config.toml
tie_embeddings = "early"
init_std_qkv = 0.0365
optimizer = "muon"
lr = 0.00635
lr_head = 0.0185
warmup_steps = 200
batch_tokens = [16384, 32768, 65536, 131072]
dataset = "wikipedia_en"
Each number is 500 + 50 x the weight over its row's rms, rounded and kept within 0 to 999. Layers, rows and columns count from 0. Numbers have three digits each. The size before them is the row's rms in percent of the matrix's.

# layer 4 attention query, 128x160, rms 0.151, rows 0-43, columns 0-159
073:483456560461551487508498540483555463531476403477473443478535478481543550437565546490450584600520441555426465531394521478532533459472424492494511544571488491472479496483500548558558477490357553540442509552550452502434457522485553422458456424496433476544457491590448565505569460538508523440555496458589462537508499412498525407466423529465547561565501540525574594453587615465486473563481503509551470466499501472550461452531516498475609542460526523553564616408463521455573434459488421
081:423498443495480505476406572476554496558511557380564521512434548583435566500457463577486446489555512508547494468495527480397457481519481473523428596434472498498588599488538500473486566552500528604593451393531524573516519560576401541587493625518375497412398433421587509468514516487443478525508499488491545482527481508569424606497428507465451472463474518530511505461544511470518465586470500498489522498489443452437558461563549483492422459549516510507499535486495499571516506559474544
071:523498537428525522481512504496538516384510468439536486440578509466557520505554380484428496462513531537447468539501414480601437459538594530546513476479614449462545484568580503510524556472514483552563436505397521514481514448526485542540598453481601499455419380477511585482539445565620453554448443388548546516447415520483455561544475593517542553493495407508464430501452467538490483483461489518540612569585471520558531496500557532517520488525434533486496522443512476544567569533495499
090:529411560507469451482463508467380390464434564499503559562460445462397493438537503453537441479573497489464546496516526496554530443369501477493434534496619445558530529596521527491510524532493521497392558504480548541560628543534483531519560586507458525470464492514504518510510539480517506465514477464540397535444496448542548501456474589518457459515532521590461550453529376436577475517499451590556491540453474437488462509632534539490447535437471527452499411466513458542445595431511533
085:512483598532522452451594473541469553504482463539496465438500488404482445508428409471573463441442539533560605470529639490504526578478451530497482473573480531486543545528496465471490468509377415500444528494544522528490491499585464540444550492485508620569518499543606540478551512549558454522438449442536378588542498594503519488505518429581512493584433577505452474456476506606556525542535539420543536511450487510448487511526460493559471476354485508580541463523447491545443530480489487
074:491477389448457515503515461433515459493509508496521528405471603459543469481478496469477585500481533554493504522460563538486530552464381480507539484439439494503522509465471502590512555452565479538565576542443515563518486545454553512435613589516464501513508434541456477451492391504517575433538534507483522512451531448460610528560459562533612512500552481497613517557396479600496541565529493517555502462518617495585530519472599588360554477527453541447516471476535523445522592516485540
097:488625463497567535537604362528492470464480527419544502510446514550549454528505582533527572491536592458495550491401492451463560521379568509476556547611534517479650467586445476559500518499551469490484502513520459523496431553554454509500548545452564547554490447473555467535570501579462405465487531503436481493397414503508563458485485513467531458407511470557419504549495537447473454553402463487484560473504484469436488554520454517532507487425483576475520544484489597582562449504487480
090:452586535469479404505527492428461496637565470463439482589525510584520479466479431501522520525535487486529553584446540535539526465512539523545472449564535462492460536490511531541613547438562545625452533475493409470511462422576458473535570571422477512580462597522487407548574524531491364492479492473476448514506444436532504456532433530562477405521561528524538499507432523470439442479522522514531513443589519461575515521486550477454572570399538496469594507491524472477512575572419513
094:439599536474424479523490476499588429475538552488470468418503528510508512437574479518503465436500502466472502546440493568581510499529474491466425538470511496485507570545502468456542354519353602505591455496516517471522333451517588460485570428477491521512473545549428506474486484485522547584507570473354433548438528495512525463456521551546518432510445493556512459555527507417479590520500494455506546535347436481438510478539536547484470465546481450448481470511461570444455451525556466
083:458495453515575521515449453500471515508452484538559495393427553465481531573535539555455540557502534404480463528450482509458547488538522501551507514485483437535448618548498498455425522419422370445495462492454582380524561550494428529524515454521418506503441460465587481497487523360397440486424446547450441511464505447521484545508479478522468552492504538566462559449426490450520519517463558507445594468533582562499544454456447422494567458538564402496437494479510442447485494467489642
091:483470462479542475479444497653500488468503566543470525488490562406404461534479535499500408604532530534491437541457485442465491515492448473531516503421536471622511603532566517569555500535531569486387516469551492498452472511470485617534506574530547456612469538442509508483533545514422540562536486542499559479428588513575574520504596458503486556594431591474439511435525477506503514533494414432535446512459556414459504591458524561593495476535466563541537504534490525486501511567410525
096:529599405591404488493495580584451362500550520446541480437366462445529593483446503498482588430487514448486482506507477501563469534460519482506462565426532501441529466473501559563520543569469428562461389464539463562589486521491606478480498501513482490556611517437555453492432482569510543557455417451536440497518529486483561616485587518512521550554494437492441524508522470509511629455564581552512418481451477514498479475474443499492441519508482477480474439461491511514446504505472411
097:497497582506495538524437444542578558414518536474535426573502565452460556486365439547501505490544439568513470546528485523536569538522495547480601505433575493428525424440502544506553449476435507470503492451419522518560471459532485427518537563501473514498514429565498512552561496572482608446519524490427601583532583534525539437540507473540611527499651518563566553492501479526506507427494525466442462519543595581587601518502471485538467488604535507522492532505404486521461422465501474
094:504412522472518440492587528469503394549415519463398469504497481557515468521549515545496419462462537473373544578469489536497546558489478551441484434415571511449452479528515542429484515454393464372452481571506533512499522379487537560541408581441458578408470550562459466454482520504516481542556496556565478557488547455528454435547435365546519542459565455420513446467491519494494560479513462539484538403571491518479533479405445530564532496490460531581486463551491523476492539569540463
091:436551459519458493550424472507518448452510387525447458511465562535414581476485516572536423475461589571521500516548522483568498585469551463466510546506499589500530524506509549482486545416503465530549506518506528545456432477548565499506403553557476514457573476558549379542427497531453510488539495506414473467550508490445421496603456423532468489550429562441537511395573473497487496477518531536455428512449434620520480460510468498637548507482398534579491504446500468554560414618499551
092:560496491515459433420516390511543405512468448469572469502508446523665494495473512461535522610416568415419507442562553538518541514488493515525504488508449466483527385507465475538536449450489473529431475509513511471444482509520533461494671605428503505528530466492455569484530544497519468586461552548458480424509445605445482499516532520556506472485504547540492511362566465525478442473470519549435454521512514506559387469508431466419540494498476404601469487527518467415548522481496567
072:476527453490441495535579521465411550531575506557437552480522506492501442471531508504466446593628448441529449471472423473497528493496491507604494588557584511471428585523605512466499582472538426496525612538417523486578533443562460524545581519506485520452463557614525469599563523591544521549498506510407552504534497570533534534526528527523567498477560519541560437506538388624550607477469538513479470541446527504470469429508513577475547548429518441484488434525505455530494479452455521
075:433486475540561531510460528552496527469501437413448508554557606490525531594422461524468484534639445456443490435445514634501513440474469510421543475559496535470418514502581518531493485525531517464546498445558499431407480503530561528487469596487505472541586572546537633490508481519463611526455496488508504452459492424467477450478520414498594546528527535579483467503561614537492513514570458534430458493623478489546435516476483558464381533461515450553550584487462505501505442448520520
086:515484460485495468476488563589482439476498520599513548534566470487524575478611481502535445541448536532540556586521434536501435553503530491549455636420485437457499514480461398463459525479550465484420508457454537595465525495481527518555509498516501455507509550418561447565463470581518432539442494468504493516621484508473406502488547606464382530530447472441501471413585536396480551445525495489540487598406541547464509434475555510571525495493426467478494518485583389537545408480454475
085:466500465443484577577501374497497567566551492585448532560474455476430513517500458531388503571454456538498521481508583515493518501432483500467474550480485578529441512527519489481509462490401498545557456528538490437490501517484504557464506479457432472488476390605530530498601468589565496450569520442516563452426490435463552505496431507506576550414452482495470435482519513458448484507491437447501552469549516439537612552395537388400498492438380586527375517447536446476457485511531541
091:552560494519505466481471592535446483448443577571487463538563434483489419489507534601501426488488512414448529536511465528468381428520537590491484458640483484486451462492464442473590497542538472465485550535455506518507499494391512633531483463544588533465483602498465518611437435536493359489483406526520568521554499585486494520528538429451498573503517505553499555517409602607530461508500427512499509530496518472437492499533539530583500497425467551495506483554446472465524459481556426
096:475453584499555501415486510420561522482571522434541465451504503561566431517479525502482494445466539490554548470542502524452517464637597490572451574470587448611596552525480508493476422507482530536503509574496558596507510505468487500422484538476433548440343578412517437515424551597526527499434496501537569472518384504559466522502472525490422479592446479552483541529467401547491438491505436516497554514467501477477485515479576500486506420472389560483432542437525538526456563523484472
094:604373566447438450497505445516538534435458497506498395478514646487352597477499556414493586501485523528478495475608470439474486396461512544576522464502486485537475458471466504478457490411482422581426442555508489520446516462530509471536552535457498447520484505433569484572469584579515469533500448485441525453469501484517407492523415502459487488479564544472490476495513534383420465460540526563461402530546488494486500538471436453405464529478504414433500469559464460506526525567454558
087:541453469554486566511523546572539571527554469513470541496557494484543533478381433560506475563573560543502449512513606512431437464472571538442552490551479440515519560506531608530433494430512498478550526462486405455519499475533435468495450544497544560552479541552481595495509500475500492488499559457496512478465557498532492438506491462503486478342528380462543503447501403479343499551510563585491485470464556574500471630554606460547496400596523554528464479533495543545546470511558456
096:497437413436544510488594429517511574461474571481517493439480487497526528401535457516533465484482463461436547484544535554506449554476491522618470496478484562430568495522504512476568567551441414484574482492527470432530464557406485511458401582482541404445512474472458506536504463532583524458528460584481589671501486553564470534495551453492590524467486500465446579576579510495494473475432518567508562540516441441486575483477509521488593501382505452533436453527441495447534493607570471
103:510506453503630581428525566565518539602478598558509486502475546529507561514498438450417483571406594414477488514532375518476552512534587482531503372478444487515486510449543580435511524473532570455562501439475457483406480496481495522525374481482542501492445448434458524502515474456481537534524571504509516599516542492448520470467464486392468486459434530488493544522431400495491491426421513517483475473419431488542500581507513428439514520393494486434496536541525410431516531512408494
089:557531459529446466479510540520526506517412521511466471448478552454510570556530524485447549586486475423546487493528567541496508470492506539516472492547475450577557509591517454400536448418522457525529554515419462573519563439482465454471441638524573543528518433547483451529531532428530500476476452532474464518548582520532480378490526566488394521553420519490484586574491576538447523455510482496564556546485492469507555558551550460566653527488510487590617543554542602554505603469556454
093:465513495530533490549491545472424537490455515482442527500478620471575426590561542463550637524530482515494527539550469434393480528435588499499459589505565431535454591419466470510444487433575490539490534518512522531559478469513567431461507487496454463551404548476521526570495472538479564540519520603479536505489474443410540515500578571601549437505537458538580595492509493518584458585545552502454557439635464526500446591549463492468526502509534497481471516448471505455531546476385433
090:515527580470504549430519465521542504498522476485457406518528490457546350393528476475535468530568545540463512477529487484424551531529468440543388583449560540471489514514559465490593564513601496515504512389466513508529534418481550390598476474585543561529496412484441514438598525369627385527521472558494589502466500537494506463507511518414540437590479560507528514479466551544461521505500513534543512507487509581430508479470542538470477471522531517507367475529462520540466481508531566
084:421485535490522440486478455486554495559454528502491463570527526432548446435498421541554438548532508375433474497481564529463470520527515514538510450497524407467466439521447497505496465602608533452501412539611481516387485489628475609457541477574496455491494507529541487515469465571499463453477653489526548414466430533572501515510526513445509467381496516519548547507550533517569524544529463556598512537481375505524481472556418540569485471590528516534552443454539476566465544434482528
096:528604396523502538573421409435539488426530509464490553511461554528550452529469404471523441573503539563526460591558577478502477547386538593555383640430545538496477422474543471472514432501513551372483530473481508450581555538506533555461516520519469440574476528498541452516490517451508498509485533472592406503543443521541465477472485520498475619527491495469524435462554507496538525526552546502529516509447523498485463525435560423417475633543468495436493531523472484468480487502374504
087:533560463460499485473550549534491482346520542480378453546570451529436506517442535550488526501353475498465503489450492476473508562549437452484506469455433477459500661537500455515541514530515459463503473527450546497564431511468513532461559506474499438437526513644538447578557530572499503483541423453453525481478505503535479508447477524592525452444485473668467484463499573479537374446486483403526478513431573447524490563517522495444506504421498428502571490473461536466470422482581543
092:511599557510550498500485616521588516571512448487443542663599596519472435458386530417469404545455565526498427505404545468518506494531531496489470469502516532514516400395520554516417376482527509462595491463521566476461564414497538497517597526449461521458519625504491478465430456507483494432402502499532480555488488463565570458432488555510530521561516542511484541431592423558533493468467487498437551499539481472480437482418524521499556502530517529493455483500476557479526542495471486
085:503607573463456489541471475480498445547508475446506436529467601453515523398502487412461543515391515497547483488499504501505488562512545453630532555456562561496483597470534417573489537560384514487496462576488466439515525447610518534501428584403501448564568558488436525475419394501524500441480490525486508544401535499463456519492461527513523497546485501529524429616465547567530564446448470505591510429500505487539459603492496485559509503402489519449591487542550532468450423480542566
096:483575542621534427580469585472488479473562575446603506484527515453467473444503425593521511482555527503490491528593519597462478542593535567525510516528404540470462480513514444527430539485460474495458519508540555501482457537494517510527468347596520483451441537449490478517576466496585451436467469485467507603472485417436511512492478435495452568601462455472506502434527472474479530455505409444511349560479431529524485574472551458460467512580487511577459475501449460567513595569460537
096:453515512513515475513500542455523586514497422512464530438472468453549501530531569572439424549503428466434484597492495469534575471398499519440424513503431544524447435476552478498585517509473486576510524581462453634516447606492493435582635477514417479590484528527502460534539601500520506534597505418429409448484498482528490480431507543413502526544441437458519536561534555487453561568440526460551473415547497508516462405566443576485499513484413463543495490483488452486579547561437508
092:495494507572442432529548557455538493435472525579406533459442486435459544519605499450516398390460502554495476418450533487495535587480530516522496500467454483479529540508460470479342484559587464484449421519427497567578506486586459471531466494568544516568552442499437478532450474497473393490511521546510573484518392531478477591469582488551449518427549502502508475542393601485416514534490562448437518483424514426604498519518517544487530587573496568512507527551490573520545435476490497
088:571490524526513470413516493488382474562490501580445492578511457551425483464488465469463478411469432488418478544455473502507516511582482427556478474456471513535481488517464528549466481506474486489457559465530440484487525507413506350544519366515519471562533506502501568596543558477471507560535557550470508557586475572506561474581595342445487537505395554402462560431556596476501610498504535539482509462501551535531474483496536498503425518568539488537567511448520413472518488410557463
092:571416507506445656517517462583504527467487392482609459564481466500545443450429494540453512447489515468509487525475547470479438442499572539518502386583561466410521400515571429532521432518394579543398484527499533476532458516559496455491420480519443452517462406511462526408393522454417436540522539558519500538497501540516479487534544470539499502559463514524450411510461600540464515547506429515486470484477508523422510462584475548459465576434574410486461531560514528506534545554532546
087:526488558563476579488597510483459507464448458531464499517496505557444458593393484537494473443476452414453498522533460579438462550490481500571548514531481542562528599550504577475477458551456441502515424545539449545583498427387518520549512522530471585394574507568495516509549484501462360567430509455491494564478444500542572595463448533499485467491480412463501520423436490489588496515481486497559490478589487547424559488452491550493494633574423465540476548557400496510447450543448457
098:468474423394559527461514477462549524512504559467527500492542524585470557433515398486494509488554518477547586395608403485544559544398521463530518490511487565415506503557523492580415513471478510568501480495482518494503502410547405459498577521506495499530532565505531510511511474483479530540462533488324465573420390544540504446524420458517422545523563548376469509577435501493416574489573423445530449511419457453533568495471550481538447544507464538580477463442507505462533498512454464
086:507500452531522528513442478448407477465501497499425515528477463566527538540426456562447493460446500479557461529459582481500546513527561472523459478486492512485432478502466524494474511568440486560451434524584590482482604476521562441566501469452584489483365517501415418492505471483481527583501494491425438469461520566529548505504508430515412563584530534503456420442546493613392594596506546599546429485504532401467512520449502551350522499510507518361461466487437496491534444496524565
092:522448481518517570573408499528596519527551477529448539526492497505480570490440614489445481475584546543490593475527454507443554430563545539577429521557538491545550521455598530548449483441527424549486583499585454472452603469540386500537509495465529511461470552487451434560544501537560473487427533607538572573523494485517387631486478579461461486487575553485539497551467576565498369547505458510497483483495499469540560507593504578525489496506500511506444552454424436432529461483520466
093:442516498544547544514541515481423548436438591575570427578514485607460473525521458472395596530459453465549571498473541505487527530509463546562458465506489499506401534492433605506483539473489463525559524491506494547542466583537478484521598496491414581525456547453461534458447461524590501521407560460490438534500469521560556480518584450535360458512551509513518595437437526518492589456433525496455480525399586556439473500561517499447445542388525516452495538519474538486558510569568588
# layer 4 attention key, 128x160, rms 0.151, rows 0-43, columns 0-159
073:517565450495619484502493537426605538499472482472539446371568483529505427522534462523533426529496540416499496354468577474438498445524606554529523466504485520485452538560447461457419580529492475474474465542397461529461510495557515468482495542522467547551463582503496584497452554467450442425504485564478512485473559412486549455488527577426460462536542437524426473508460510520507396518419491445416396526477540502546532529484526566528411466406549527427466468570538496461473569567422528
080:494495522496502489473450465477401494562427462610501521474466413597484540525503514365447405460480483514595501472554409501536518519452534484478463488606515463559524569515433522588421483511455452502461608506359447485480498449563507503513521422492551537488482511525424481539471471546488476490474458451520458576506432474498581467538573609556443548480542493452530520523497488525619465422483467407543548499501508530487483464632511561479637462491474549437506458430521553508438490442517530
074:407494598453474424475430488463374376590467452541548381523488557518511464479541512519512425500506506498475485588545402404442425516569509561476450524496513519526519487509501445486560429571490526617517438486609505499458491460499499458500559521518458528525545525509483437421437487462547582575489518558518566496576347506468560463458431466513519474560471508483479456422457516546513434459575448465442550537455512399488517433503451582573494519546469511511441510482515489448521511486448418
090:526445485497497514500505516497437446569433475563474586563511514535473383506421529465503457506483529442442496579551469468527444476496615484452464526539541450516506464557457473517511547526554580436383540457516586548509580509527510423579453505474481572502441508490493482487468439414460495509578386467541479453543488572593554533502449576601433516488552569494517545425619430501494446497602455554455509452501524485451439498632440430511614536465532505507474477497497512593453479452448507
091:581433539508517475456572488541600508566493586391507511552571511564484564394486515486554472445561507525505460383473522497499541564563491427525614447448479484435539615433551553480478453504530504475470504478533451485475491544564453436434529533508440511515521530511581526497581531460420550471441516445550373510486530448553514524425564521568464501523572593475514511445524467437525556630467535461540470418497541494514489534413445512436525544485560467504497557491355525483494514488544558
105:404475525494450477453489450535507359458421547614480515440506518466414518511424524514382545504381452498526486434528549467575483520521388527501488446522460493527428542478429538568475454462511531540518540583474519527466543431381527503516534505538437485506469445466443430454445443523585561449476506402579531488517478417484568515497556598500440442541497523492558561474440537549558494589562471495548461465491505542508496507527552574422478407453548433472499577510521553458486523519483604
093:432632488465630570449561470495498423473494525521566478498497541548589568550465461555475490508556487468414385608410519524427542487480556572484524508490493447440521447569524530542498495513460477486510492618562549535470443497542602536467549532458531573431456419475532470490540481515539491538417476460438525471509473502544630445569505500408552569491472516479389423532375585564529481527505421494580510462473483481447466537522487536551490469432474515531474469492502491506516543521593510
091:387570570480450446599517495456482533570495517509424508538495428492484582426435524502523528580578465446516526577482504539549575551511466505430469512566599597479449574484507517519463520506586540614410561501442411552455411474546544557496467560414402532498536481498533452499562467472540477525521552494485537466482427403518487412481469525511470538485581492489515518516516541504558432419618577383450520447625514478501493512556557461460493576447504510541506483458492498494504573492492515
095:433579417515470553492349461484515467505513622579454421453501512432445334520544538527400571474506498488492448573444438523584476460537459480529522532473516537575474553460544423573494441510432417460581497535507496433496404586448522576516537485522371442540523567542438552519467516492569519592485521503405456527517491534425479446472512506487498524546567573545517453519484544515451546501522560466485439454505528508459498462545457496422405514531443536465474534508514497460485432461500473
081:457408459478634493539589414463424556497464428520571444489504573563464636546572579540428469490515470423425502548476506523549458450429587468453531494478546348477451611473464446485472536441480469486532499519398566428449584568458509540588495482504490530481486489509531497538436498483478476453448423442497430597543487481488505563459543483542485503483497550538464577491485440458555541512505465480455513482506561485545456478475526434463453506546535510508445473412512383437512471468539582
091:523492500474530523496483473675541433504531434473507491469488582496531451510505525524498367465497529488521479541415513500415460535430505490499532539492511479609445538477510457512506494513523524551390542428571460550427450505482433523563485622506493511588500510441579479505530463557526450528495503536470448473521622567571525560502537489550494543567495503517410556435572528518501588608521531353424515566433505505491533602439483466567464453509543496536519475563500550510435522571401455
093:429588509605449480495537557634391456508482457534496417472452453441499485497583469592470517458491457517460535533489497474490474504457494450498526459477563469570511436527495492492452497509502529608451430514512409506570466544475566497445428497551528455506645576507467443596445564532522527497535422500430462475503436441444609539492518523575527494536414491463467456472505504503524515410524483531520430480465523507562486467447412581433416476473472539557491440435442496440426402600516457
087:565516553492480552585519479453528555566535584503478513508493590474510514485457548534564537522520522572531497533447453498483564495455413445460510526461520455520577442547538601513437468499465533418437459487432534572581440466566498472534501561523471461513545440511492539573532491630502700495438519510479578571493561542515470384566472528487509462517627536521534460502474452435484533416463451508448524525512581546559505517494539590483479547640483460478475512457528478462441447498414533
089:489456425490525471542546507510495518555458561448396510516487493475436469488499593510464517413488467462441521594518526570524573612558487515517480363406483529468497449517435503525608468475459583411464503517553593516446499494401495544531507569547437508453478493443400503409543509489498505611547472558578491507477546478538408492568506424592568555510513410483524484525515466514481526465417461529475488428536553532474565554433426457592576536384432548515530516468499449474505455512519493
086:432519419511487489484516487484518473456533548540398342468479553495452445439426474540543404518453489603488473488514512508586505577508481447532568514464539582442475462471579629473456572419467428534570520501567543573503464509528503419476456552523474468534582532471577403486465484449470518519418430487448547435472491480481457509560385429533524510552474537478555558485448447505428540512517425497513507573517493557585467534495553494547485542534509564502587474441530518493610430516596534
085:532500482527546445522504393514540398556514414410571507476532440443512504527504541439527527508507584410441569470580533535469567500481440494583526506449443497441568388525532460479403547532506365499395468400582526535452473519540456466500553533490439533547529397478411509491482491411495479533518485512515528461551461610517492513495551537504540472468519500534444567484470470511471470444512509496499459461533594456490412478527453398382461502574542489583561472442429509446579454550502514
079:511429492519578502550538612508552549527443486440565456469543546488477552512546507542395547514449432571537552556527576536494472460497525545501493517546418549412424582458484532532509610558519530459438458518522470439490532532498533568443480483474503654517576388502598558583499480586402514533475519544458425515502501421458548512496423572479499433443465433476475412468428574454564388533593483535484493513492531442555539460531492484448536496533471498450491550496454514489579494572541470
084:475503524511503548488543532462448495498441564493562468451482516493403439603494541594493473489436509542488418552475548421410528499501470564505535498575489541424508538546452500490504448526484523556502470551490409644501397499457600571403493465412483606399499446472574516489506525582495511511461525644470575540529552471483511545457469571542532434455506545498456488481400508594468500477445488435449454489467409522552530467516510497488590376505460440508536470415532497509528481580500473
081:443549493522504484493435520570553412416582458491420530512435515463512586473539386464483544447375495446435514555459505404457468511415477468441508438564565461461546463577454467457504555433376484455542543555442560507501563495458498469568527427501523487391481377491450453454471440481533575505486466447558568495540524522522482495559544554504507559445519530490436543432459380480523417473527484530517528476492537564451480537486616506442525502530513498433468428431451561498524420450476489
081:534435412511522529574437553535551501442573549360561512510535449531402464463589507574452605516459503555502469433526524462537611409386514654440511478578575528511533546514500462550570492400463515452477557549505499404436627609514540576471594468489506588448565488521531517492486514496505519490553566515460495474454474468543454452481444456477511513514507492517532509432483518525585472451428477542540554411530538478522573578470547480490478531502471553527490509507507493535488506516455488
095:479552552474497453463511500478483527508461469520500415475481414422533563512521443565540490398499480547455501446575404537573467594568483572486400454457538504457529466464379484515461369558487428459479541558368462542517531388481504443532425349470556531526528496524491475459441441445556527541469457429593500566473485573469507412468516459565481518567460595535492484505437524502550583499535520498526507547528458500465459532551526568568432528550501469522576456541561478469469482515449508
079:580471534489469538552422552523500532487493538444579551530570586475394467564529612535527463523565518507443522481521578481480577564488510527476516580456437482568633581457471477471576484578557496495506545559416531497597451533582541470517515488477484527613443412553496406507475560504469473458545512521560453462478493559493648452468514535520401527565573394476443494423434472461547462483508443513486533448565554515423562575478549505488556480547453453510559463508460470495508474514485524
089:567522553465399438501458455546468413430511506454565435532478568453381467487476554497476465463500436476444460554530427504485536441568528482504532515525446411591532452486519503440496569513507507548358475565452597495606476494504588579586474592551505558510463522497585507574525468531512411480462431444454525423546464530553380443508404495503519452450507519537504523590571536441496480428536502586496508544506510416452493425553539421527457508531503539466544473523495461564561475465488498
088:513491548557455551548516458457439499495484485595486562578546469503504538483454480468546511531448469573492543468455477523472374442448556465438524543435458533478546516544504591600493572512512514505536480472441427394529500474432522487514497545567501435556460519488449555486565537458460494521459551446442422544472538470534406411506498538503537397338514483532468464466449413456352550524488486606568574508543520518446556546506509495536511386533485565509457478582508477581497529476608494
091:511584477442420555559653404474498579500550529463444543477492402491553489483578500505517505484531496385471446460547512556527554576483378496556460503461532533467435478439531484462527522424476465457547477551520511501486351553498480551453439489519616496465561523520445601568545539576556502502549413605485562542471463543511447593522511436510462487446415513496479523478487534477520506497497551548534549480433550471500536434477501434426508463424492561555453423534486491490525492593576474
094:569497444532513606533478609575514443508520535507519463437592519501545557440426429453490465581464535388511429508531416434556574502556551448448518451458471492519472520430593587465513492478529488523468514471480433461441507506431559584575413471518544506529428425424467549449572550521445529465565579512504525581534484502424597519508495442469474526379443489506526539590507462473521504433417441451532470520495521475499554462556513435555555449476533495480574568567556413452493521518444524
088:569536491505408458486466561531512502457422543551581430513619481522486446569494517514450523590522449411604502523486564533596510470477416530410568480505555438579537535514501467428533528420510475508497491581453455550542516512514397536589560548487546512589485429511491507479564471510471548474511486587567479440499495546526469485505519507486461541477432514514410622593590455539404561503591536502501534467537394445508486547512480440486550479466497443605521593534522563511527548449505538
091:401524522424481469551482460589439542502438522467545515487523586488464526562450498495503563535549528583436571469562508508483514515491693424479431636520550501477488594393510477458467519512531481552443501508530546576536455544527568473481534466433468471467400444536479590526447493572500511490547443510494573488435523453427505497537601488512513419578497484521510586523540502455518444537549481497443514442574509507447561539558511469487564459489607517425434571443486529478507535476585424
088:560442539423588561366493408446518460482535517513392402493454495494594430411485509490520471487594514429546514499534449483507552514574499453473482594512525527488458482540466506586496599519617525627499500471488523487580571506478458461594531547553482525581491474535465571511545559517600492547527534557572560532479522570414464455428454508511484453599413493552525431457468553507494505500466529527443526484508392467513476465475530555502471477466533466548453518510488601497386488502514484
087:459413598496566439458459484489549499472499560506520496530528573388469490487533422515559544503529549409439514497528520512419540490501522559528565520433543401412481479500444521536471454529608507464531413493597452512424470484531498529425529453513493420507540493431480401484552512492487474547475653505532584500506417441510550521513459396407477572425525486580587576441519549571528544550551522556631555552510440509523492489464547502542544458554510505502489420495495520525441492570454458
092:475520499516437518454494385470538513448473491525488483478493522568510541435464471540532477515488543534490490615576475551490567525464615545483422527513585497537450458489464539479419464465540520464493597521426467399546553514472484590445480502476469460553457445493450448495432490531575449453551582525571454567411503625534408401480462519552534452523392552507516472457474458497581579558541503495544439486435529465562460565450528480388472621474482500425520486477490451398486457585507482
086:510512512508513540490546543515534501474528452402473475501426399504498393587511584535480494434462541501531461436409509478320534524534380495478499484481480442474445553593507458495502462514570417454470512494416536482511488476460481507496557466482472509420448455479606554535507445497530585479513425424474519521559386482530498446423502475557504452526535474651498491564527475544500360477518515434592526507463508535537442562524556451428453563528445486573519534509495557507534423500439525
092:550578552500551521495569656504567529552503429564420566620493603467427533389493487425571545544482594502503519562489522474505480433487557437504469432460574491537507434461497539564509486514577523465542551453586579483463574508493530551441542551481435448476463551469412477488443498460498514533441532457521450609512423538586537422438540544457520516573444499522498508461557453530531485491482441491385510541557552450454473526455474488483549554508565514463574462543500483388468526485479526
081:491611596411457524482456490507470517515501500487455445459468538445504487483514457413485521490450447575595472485479486477571552548584571511523509412503607554462537567466528435504455527422386518523479494606495460580469510451620530506565444637541506448544508477556451520491381410513506534517450521547513502544508479468511509570409588503528558505580502459512478449529426556512482535484548494550671517509443467481493436503480451464537486519402492522442540455594524513507522476509497545
090:526474501666538509514473516441440458498521485480546454521485555497545518417508456487494527476540473523502479484452472630501503481606533565516477524511417498465419447539473482528395455527464443533443571524523579457496370477515490570484485421569443449489467614463489499518513478505637464407533510500437455567476505474409483488552471533536575508520438428487469509541530446501465473348482478447521538572454481478537569543470520508483429538546518422504537411481451467563517617533515585
095:437470583520490441525431506491567625524463521608468582485516487529438527488427538564355462448516479481391449521503477497459607513406551468510427582507445479468380553513577451517554454533455464579506599518427500582411535548474463461496500488452447457557521552486493472524532528393521473501531477452399494480460495604524530483507500526452447544512469496507457524501575555560474559483511550535581437460509480503517545423458419509532530429486489519555475586464531471491508601476433492
094:480529581617502418472474586497506573447481551654407489423491468524511470516560534411468443471441523580443503474458520526488506493502540571545508426551417463482509465501527488432582519509448510515417410484477485525585455449488510492541464537581588468484536451535487527510439470511512362473470430519531571471459389488463459575551552508513403489498491460532575478532453563557504470577525505443414528392438494443583543545568543553438494528552477534496466463556447506546505445526476538
089:536462461496520543549506444520475487587531496516522495558499463469508502530650507472472471487516487485471457522415467594545442551576444408529512441491475500538472481576465557507526451469523456567376523457551458483583508494493514422479529484499550553635478499441507538547506514462469534469518598601517484524528434592458525448554545396501492549535331557484499594482550565504528516465442557519450557488485474517507474516552531559533441411637503479439530491462489460555443389438552477
089:595464476516469584509557541498470496511516553510526487433511414490449545403530486559441451463515450473462503549444618410554440495458605540546447476555573491540578483544590455542507455565486537558447448491496525500528463473523500475508374473506413487521560416549467482535525464540421456489623549537465462546577469561465530448533528470449501419534545515579364464451455614546476511534531497554451413506451540550475405465596469533443491536445518504518458475480519537562511494541568553
084:527498485571550562441543445539460644516480448499524477496468533407479501528517479543465508492492522407514541528453540631494393548456526426488548489535512563591543500561484510524578463460479490496502505526477509513482452458477512507469476507534466507371631507596482473411578515531485437448497510412517566535476467455509505529533445530420401530550478443566501521591538462501462482513415421455539546541590493417376518487462452488550474557501434588427457532540466563502449403544439503
091:495636527456471525538440459529516469505510458481475528475472522530496533465372558407487465620562474476560476438561383586539576615442506510567572423500482533464571535533440501554479505418487451567552523418426537466571400464500542549510489491555510544530547556547490538506490465413492534581487522520433484465513399415544483437505414508522464576477511520419492520499447481501495529515595425454482493459382561512511527541568534441532485568545561545535498463471514469516415529546539488
092:395540456542523534466441540437502459443588471415436509523425469524523481422482526452378529463406464454546518525510651517475540503487578449455513518535482547511437491544456489486568494600453577623497438468567566512438553523466507462523447604435550505537385523479478408441526473464481455522490527509481472506469481452543502475494484470481478441586448547598489523445514456556457490534406572590517424539452504465476502552490573559419480529512490531396451417510444465508479447467522505
089:488555569465503572558482449539575480562557514554466573530465456564400540555411567504545471527435535513445651509510493546468501456515604499506467521530442467578510502523567460539505508489510411506460523476602540502530589444450498530544578502543608508487498606482518479546554499602547515470445589553551590475578494452477513612405499564413421511406508497525447512514493598549458433487509463509510556536500540497553506506508493505572555545484470439555436544496537471464473511493603540
089:456521524493555580525542519523496504489503545450606473528538477519481504494462529482431540471403480459537562477520522492504499539577413485525485500649543437547407450532536618511461439462510504519601496500449452542496409505547487505437497498500426568560482494445467474481531454397536509510441498408603490543484497430473577469450637461458402474551568555500481581534536525529444531482502498460473551534470507505452475480529462509447435395392578576448459519449528568581539451513511616